{"n_head": 2, "norm_place": "pre", "positions": "rope", "bias": "none", "init": "trunc", "init_std_qkv": 0.0302, "init_std_up": 0.0302, "init_std_down": 0.00452, "beta2": 0.98, "decay_fraction": 1.0, "decay_shape": "linear", "doc_mask": true}
Each number is 50 + 10 x the weight over its row's rms, rounded and kept within 0 to 99. Layers, rows and columns count from 0. The size before them is the row's rms in percent of the matrix's.

# v: layer 4 attention value, 128x160, rms 0.0543, rows 32-63, columns 128-159
# o: layer 4 attention output (transposed), 128x160, rms 0.0459, rows 32-63, columns 128-159
# q: layer 4 attention query, 128x160, rms 0.0774, rows 64-78, columns 128-159
# k: layer 4 attention key, 128x160, rms 0.0736, rows 64-77, columns 128-159
v32 103:50 56 30 49 50 50 54 47 33 46 55 53 40 46 37 47 54 67 51 50 50 62 19 46 64 56 55 55 48 42 44 41
o32 103:55 39 45 55 42 47 46 61 41 35 81 58 33 62 43 46 46 44 57 45 47 55 67 66 38 60 52 45 59 69 44 42
v33 102:53 36 61 46 49 49 44 43 55 56 54 61 46 45 34 40 51 71 46 60 60 38 49 48 57 58 53 45 43 42 53 36
o33 103:43 57 48 62 49 56 37 55 44 52 34 49 57 54 56 28 55 59 41 51 53 31 52 56 45 35 71 51 54 64 64 61
v34 099:57 53 41 64 50 34 44 34 54 61 52 41 60 47 56 38 53 59 39 60 72 45 51 49 54 38 45 40 79 57 50 44
o34 107:40 45 50 66 37 47 49 46 36 63 62 39 47 45 53 68 66 54 64 43 39 55 47 64 54 30 38 31 63 49 35 54
v35 093:52 58 62 62 56 54 54 41 72 50 64 45 52 49 37 49 43 54 41 29 36 49 20 52 60 49 40 60 44 32 49 38
o35 088:46 45 38 45 52 44 55 59 59 43 41 33 64 44 46 56 50 57 57 41 57 48 54 65 54 51 51 58 46 39 73 57
v36 100:29 46 37 58 44 43 52 53 54 49 49 55 41 50 61 52 58 39 55 38 40 46 64 51 45 47 58 52 52 60 29 41
o36 099:45 61 63 14 46 67 49 42 37 52 74 59 48 55 49 49 52 40 53 54 72 73 42 56 50 46 34 59 62 52 46 48
v37 105:63 41 48 45 59 44 58 52 68 46 58 50 69 65 66 49 52 56 51 51 42 29 49 59 55 48 56 40 46 55 55 45
o37 098:40 36 47 48 27 53 55 50 49 73 54 51 37 59 52 36 50 57 31 55 33 47 37 44 50 45 40 61 48 45 34 69
v38 108:49 59 49 47 48 62 49 43 41 54 43 49 68 56 52 63 45 67 43 43 55 53 66 58 57 47 59 34 44 66 25 55
o38 109:48 50 44 32 48 43 61 48 39 92 42 60 56 62 47 52 62 61 47 48 54 64 27 41 48 35 52 53 46 35 36 47
v39 110:48 39 45 57 50 42 60 40 57 58 55 49 39 31 40 34 52 42 53 55 54 52 41 38 76 48 51 45 50 37 50 41
o39 115:44 41 57 31 43 58 34 43 51 65 70 64 58 46 51 56 50 66 48 50 59 45 50 55 47 43 52 34 56 65 57 45
v40 116:60 71 51 44 41 68 31 53 39 56 52 56 31 44 47 50 55 54 43 42 50 77 46 58 51 50 67 49 47 53 27 49
o40 117:63 56 62 41 45 37 43 51 48 64 43 57 62 44 51 46 44 54 57 57 41 51 53 35 32 21 56 47 47 42 46 63
v41 101:45 48 53 46 65 51 50 40 40 48 61 48 55 66 37 48 61 24 53 57 56 48 67 48 55 37 45 50 57 53 31 47
o41 099:54 51 50 55 49 54 48 47 49 47 40 51 53 47 51 48 68 58 54 49 50 55 20 60 64 40 45 49 48 53 63 38
v42 104:39 46 58 52 51 60 44 57 44 49 49 46 25 59 65 63 61 52 56 37 57 39 39 45 46 43 32 50 49 56 53 45
o42 113:52 54 56 31 63 43 54 40 53 64 41 56 56 43 36 59 47 65 57 36 55 44 57 38 60 42 57 45 44 53 53 43
v43 119:48 48 52 50 52 53 70 56 56 49 59 47 48 54 58 52 51 54 34 56 58 53 47 56 46 49 42 48 61 57 63 31
o43 115:61 49 50 65 59 38 64 33 52 35 46 46 54 54 44 77 69 61 59 52 59 53 53 65 60 38 43 47 56 40 56 67
v44 103:63 52 44 51 55 56 41 69 21 53 48 50 28 48 41 65 50 62 57 61 56 51 44 54 47 51 25 62 47 56 56 54
o44 107:51 45 49 62 63 41 48 58 41 74 57 52 44 43 39 48 46 38 49 32 54 48 78 34 44 37 48 55 43 61 48 48
v45 111:46 48 53 62 51 36 45 54 50 52 35 49 45 42 39 43 57 50 43 56 53 63 52 61 31 45 48 45 55 54 64 57
o45 112:52 43 40 68 63 55 57 48 39 22 37 33 53 54 61 74 51 37 47 26 56 35 63 47 42 40 55 52 52 45 44 61
v46 100:59 55 50 66 63 53 63 35 48 39 59 41 48 75 43 49 39 36 64 55 52 42 63 51 48 55 38 59 52 52 42 46
o46 096:59 41 32 67 51 56 57 48 46 02 43 46 36 40 50 50 50 34 43 44 40 46 44 53 56 47 52 63 46 48 55 55
v47 101:57 55 63 32 50 27 37 52 58 50 52 61 54 55 39 55 57 50 48 46 52 45 52 56 47 52 72 43 46 40 46 53
o47 102:42 48 47 45 40 62 50 33 53 41 40 60 56 50 42 51 43 45 46 55 40 37 33 35 55 69 40 58 47 44 48 44
v48 107:43 43 52 38 39 33 57 46 56 49 40 61 54 47 57 40 56 51 56 46 40 36 55 57 41 57 41 35 38 53 71 66
o48 107:34 61 47 56 66 59 52 41 62 48 33 50 50 62 59 36 41 40 34 61 48 28 54 68 41 63 44 44 47 47 42 43
v49 101:33 58 36 31 48 40 51 37 51 50 36 55 55 65 56 46 46 52 52 45 43 39 49 51 39 40 47 51 47 52 51 39
o49 101:50 58 55 72 53 55 53 49 50 39 56 55 34 63 55 36 48 57 26 49 36 43 60 70 42 41 44 45 43 51 39 57
v50 093:46 38 75 47 55 49 58 45 54 36 38 37 38 63 69 47 56 53 59 49 55 55 65 58 44 53 47 56 44 48 50 52
o50 105:49 50 44 44 62 53 38 44 58 44 31 60 63 39 43 53 61 54 56 56 55 62 46 45 75 58 44 57 41 37 50 48
v51 114:41 55 46 68 50 58 59 53 55 48 45 51 56 37 59 47 46 51 55 50 47 50 33 39 63 53 50 59 42 45 63 39
o51 109:38 55 66 42 46 54 44 48 44 24 70 59 63 53 48 56 43 61 33 48 54 47 49 49 54 48 70 36 45 48 49 47
v52 115:49 48 49 57 49 49 44 33 47 44 41 37 47 56 63 42 52 60 41 46 56 53 44 58 26 49 36 60 58 45 53 43
o52 115:46 30 33 75 50 48 49 56 49 38 51 40 44 38 45 53 76 31 61 43 40 67 56 70 71 42 31 39 55 46 49 72
v53 105:32 53 48 56 45 49 41 51 65 40 54 47 57 66 36 51 65 43 53 32 59 61 33 56 53 39 62 45 45 48 70 57
o53 103:48 50 56 47 44 67 56 50 57 35 49 37 55 58 55 52 53 49 44 58 28 32 37 68 62 53 50 52 48 57 39 44
v54 113:54 56 58 51 48 46 45 70 38 50 45 48 71 42 47 46 69 39 50 36 52 50 58 43 72 51 58 48 60 42 43 54
o54 112:39 61 42 46 63 58 48 39 47 70 47 41 62 54 44 64 48 60 71 55 36 44 56 55 59 52 44 25 58 51 42 43
v55 111:54 44 48 50 42 60 54 54 38 54 46 50 54 43 60 47 48 48 40 70 43 51 53 53 54 66 54 52 44 43 37 37
o55 108:40 53 41 58 69 41 63 62 38 53 45 55 63 44 45 44 40 38 36 38 76 58 56 42 31 50 59 57 55 48 67 63
v56 101:51 50 61 50 51 48 64 48 58 44 52 43 37 54 56 43 55 43 53 48 41 58 48 57 40 59 71 53 55 41 49 32
o56 102:51 48 53 62 59 57 40 37 55 28 51 55 58 47 40 45 61 47 59 54 57 40 54 55 56 60 44 47 55 60 61 49
v57 105:57 47 41 50 39 35 56 47 59 52 48 52 63 49 57 39 36 42 36 60 40 37 72 54 38 53 51 56 48 65 66 33
o57 111:50 51 50 76 45 55 50 52 43 26 48 58 47 54 63 43 68 52 36 52 60 63 61 61 44 51 55 56 58 45 47 68
v58 103:37 42 55 44 42 41 54 61 49 50 50 42 67 35 45 44 61 34 50 52 47 52 46 37 64 53 54 48 47 53 55 68
o58 105:34 52 39 27 56 56 58 62 58 65 52 39 42 57 51 54 38 49 48 53 56 37 65 54 44 79 53 52 68 60 60 46
v59 100:32 45 62 35 45 63 47 46 47 50 55 41 56 50 49 65 58 39 45 40 53 67 51 49 63 51 46 64 31 38 52 33
o59 096:41 57 52 48 66 57 51 53 64 94 54 56 68 42 41 27 53 56 41 36 56 60 57 52 49 57 46 58 49 69 69 54
v60 093:55 48 40 55 55 59 60 58 27 47 57 59 45 67 53 60 61 43 60 56 47 42 53 39 36 51 36 57 53 56 46 71
o60 096:54 52 60 47 52 56 54 54 55 49 65 51 30 45 35 29 42 47 41 41 61 50 60 45 46 62 55 49 52 71 55 34
v61 103:57 43 54 41 33 53 45 66 46 55 52 46 60 62 49 57 57 63 58 43 62 60 36 40 43 43 67 34 51 62 67 70
o61 103:45 30 61 57 55 44 48 52 60 79 53 40 59 52 37 77 41 57 44 60 44 62 45 48 63 45 31 50 51 47 31 36
v62 105:39 41 52 41 53 55 44 46 59 52 45 56 41 51 47 46 51 36 50 44 65 53 38 38 41 52 53 59 49 43 56 37
o62 109:62 56 66 53 44 58 58 60 41 51 55 51 58 44 49 42 39 60 49 43 42 49 56 57 62 43 62 50 64 49 58 65
v63 108:54 61 46 45 52 53 44 60 59 51 49 43 55 50 42 49 27 42 49 50 45 54 57 51 65 43 53 64 51 55 37 24
o63 102:50 47 38 66 43 55 41 60 43 79 51 59 52 48 49 59 56 34 58 63 40 54 48 54 44 52 41 52 52 50 57 47
q64 096:56 31 60 65 42 37 34 35 56 41 36 43 52 75 51 50 50 41 45 46 39 85 51 61 45 49 55 47 58 52 54 49
k64 098:60 66 53 49 63 37 50 59 52 62 58 53 56 54 42 47 42 62 38 46 51 55 33 58 58 46 48 41 43 46 42 43
q65 105:44 61 50 48 43 47 58 60 54 48 50 48 64 47 80 53 67 51 54 61 83 24 42 38 57 45 51 44 47 39 32 48
k65 091:58 43 53 47 46 60 56 49 60 51 52 41 47 50 43 48 65 60 49 56 59 56 46 50 47 42 63 58 57 39 35 42
q66 089:51 50 40 32 48 68 56 56 57 49 45 58 59 59 59 53 58 48 46 54 63 24 41 54 65 52 35 46 40 53 35 51
k66 108:48 49 50 66 36 51 49 40 45 62 47 54 54 46 61 55 32 60 62 61 54 44 55 38 56 53 50 39 54 34 57 58
q67 110:48 59 45 46 58 60 50 40 47 59 43 59 43 58 36 33 38 57 50 64 22 66 67 57 44 65 42 55 48 61 70 42
k67 094:48 36 63 48 43 47 41 26 48 44 41 51 58 45 56 63 67 43 34 49 60 55 53 41 43 53 69 62 38 56 44 40
q68 093:62 49 34 50 34 67 39 44 39 46 56 57 60 36 50 57 37 55 46 53 48 48 68 37 59 48 45 65 42 56 49 26
k68 097:52 60 39 65 59 58 57 55 38 59 49 38 47 56 53 42 39 51 73 48 52 39 51 63 43 67 49 47 48 52 69 43
q69 091:70 41 47 56 38 48 30 42 61 45 65 56 49 41 33 49 50 57 59 55 42 42 62 54 43 48 70 55 62 39 49 50
k69 098:37 43 52 46 43 60 52 52 65 40 36 51 54 33 63 63 49 61 43 50 57 40 31 46 51 26 35 64 33 61 50 42
q70 099:44 58 39 47 45 55 56 35 35 52 47 45 57 49 48 50 39 60 62 38 37 59 62 62 40 60 50 62 44 50 55 54
k70 100:56 54 48 49 68 53 56 47 55 63 49 47 39 62 36 51 47 56 53 57 50 55 43 72 50 49 36 57 60 49 33 42
q71 101:58 38 42 61 61 55 47 55 48 47 46 60 39 63 45 39 44 39 40 53 53 50 53 62 59 39 51 60 47 56 48 48
k71 081:45 40 39 51 38 45 34 36 42 48 33 54 48 36 56 51 63 46 54 62 42 45 47 41 51 54 56 48 46 58 60 56
q72 090:40 63 43 54 61 52 56 47 66 56 44 58 62 53 49 46 61 60 38 52 61 43 36 46 44 51 48 35 45 50 50 58
k72 100:66 52 58 40 43 43 51 54 51 36 51 56 31 64 52 59 57 38 43 31 37 76 53 49 57 48 55 70 51 59 39 48
q73 106:44 63 51 35 58 60 52 56 54 60 52 53 53 68 48 48 52 42 54 48 32 41 44 63 55 50 50 49 42 60 65 58
k73 112:51 56 49 50 43 44 53 41 55 54 58 57 54 57 60 53 49 75 58 47 33 56 67 65 40 72 61 58 59 51 46 42
q74 103:58 34 60 43 46 45 37 50 56 50 41 55 54 55 56 52 40 54 58 59 40 50 44 59 47 49 51 53 40 59 46 48
k74 120:49 44 29 54 48 63 50 44 36 59 69 54 52 53 39 51 39 66 65 63 56 29 60 37 42 61 44 46 53 39 67 62
q75 095:47 51 57 43 48 55 48 52 29 49 45 33 48 59 65 44 40 29 56 43 42 59 54 49 42 63 63 51 48 52 52 40
k75 107:58 51 40 50 60 53 44 47 62 69 52 49 65 58 50 44 49 60 63 52 47 61 47 65 40 57 58 60 59 36 47 56
q76 094:54 50 37 35 36 78 43 62 66 55 68 53 63 43 46 46 62 52 51 34 52 48 62 62 55 56 57 63 35 53 42 55
k76 113:39 51 63 50 66 35 58 55 63 58 51 51 27 71 56 43 38 51 42 59 55 43 60 67 49 52 43 46 51 57 55 52
q77 087:42 44 45 44 50 44 55 51 35 54 49 23 55 58 50 42 47 56 64 46 35 57 56 72 50 68 50 56 39 55 49 41
k77 107:51 48 34 49 49 56 63 36 34 58 62 45 48 63 48 48 45 58 64 49 46 52 62 64 44 72 56 55 60 57 44 40
q78 111:46 46 65 47 46 30 44 58 39 45 32 43 42 45 61 56 37 46 54 56 36 43 48 56 45 55 46 51 36 52 47 57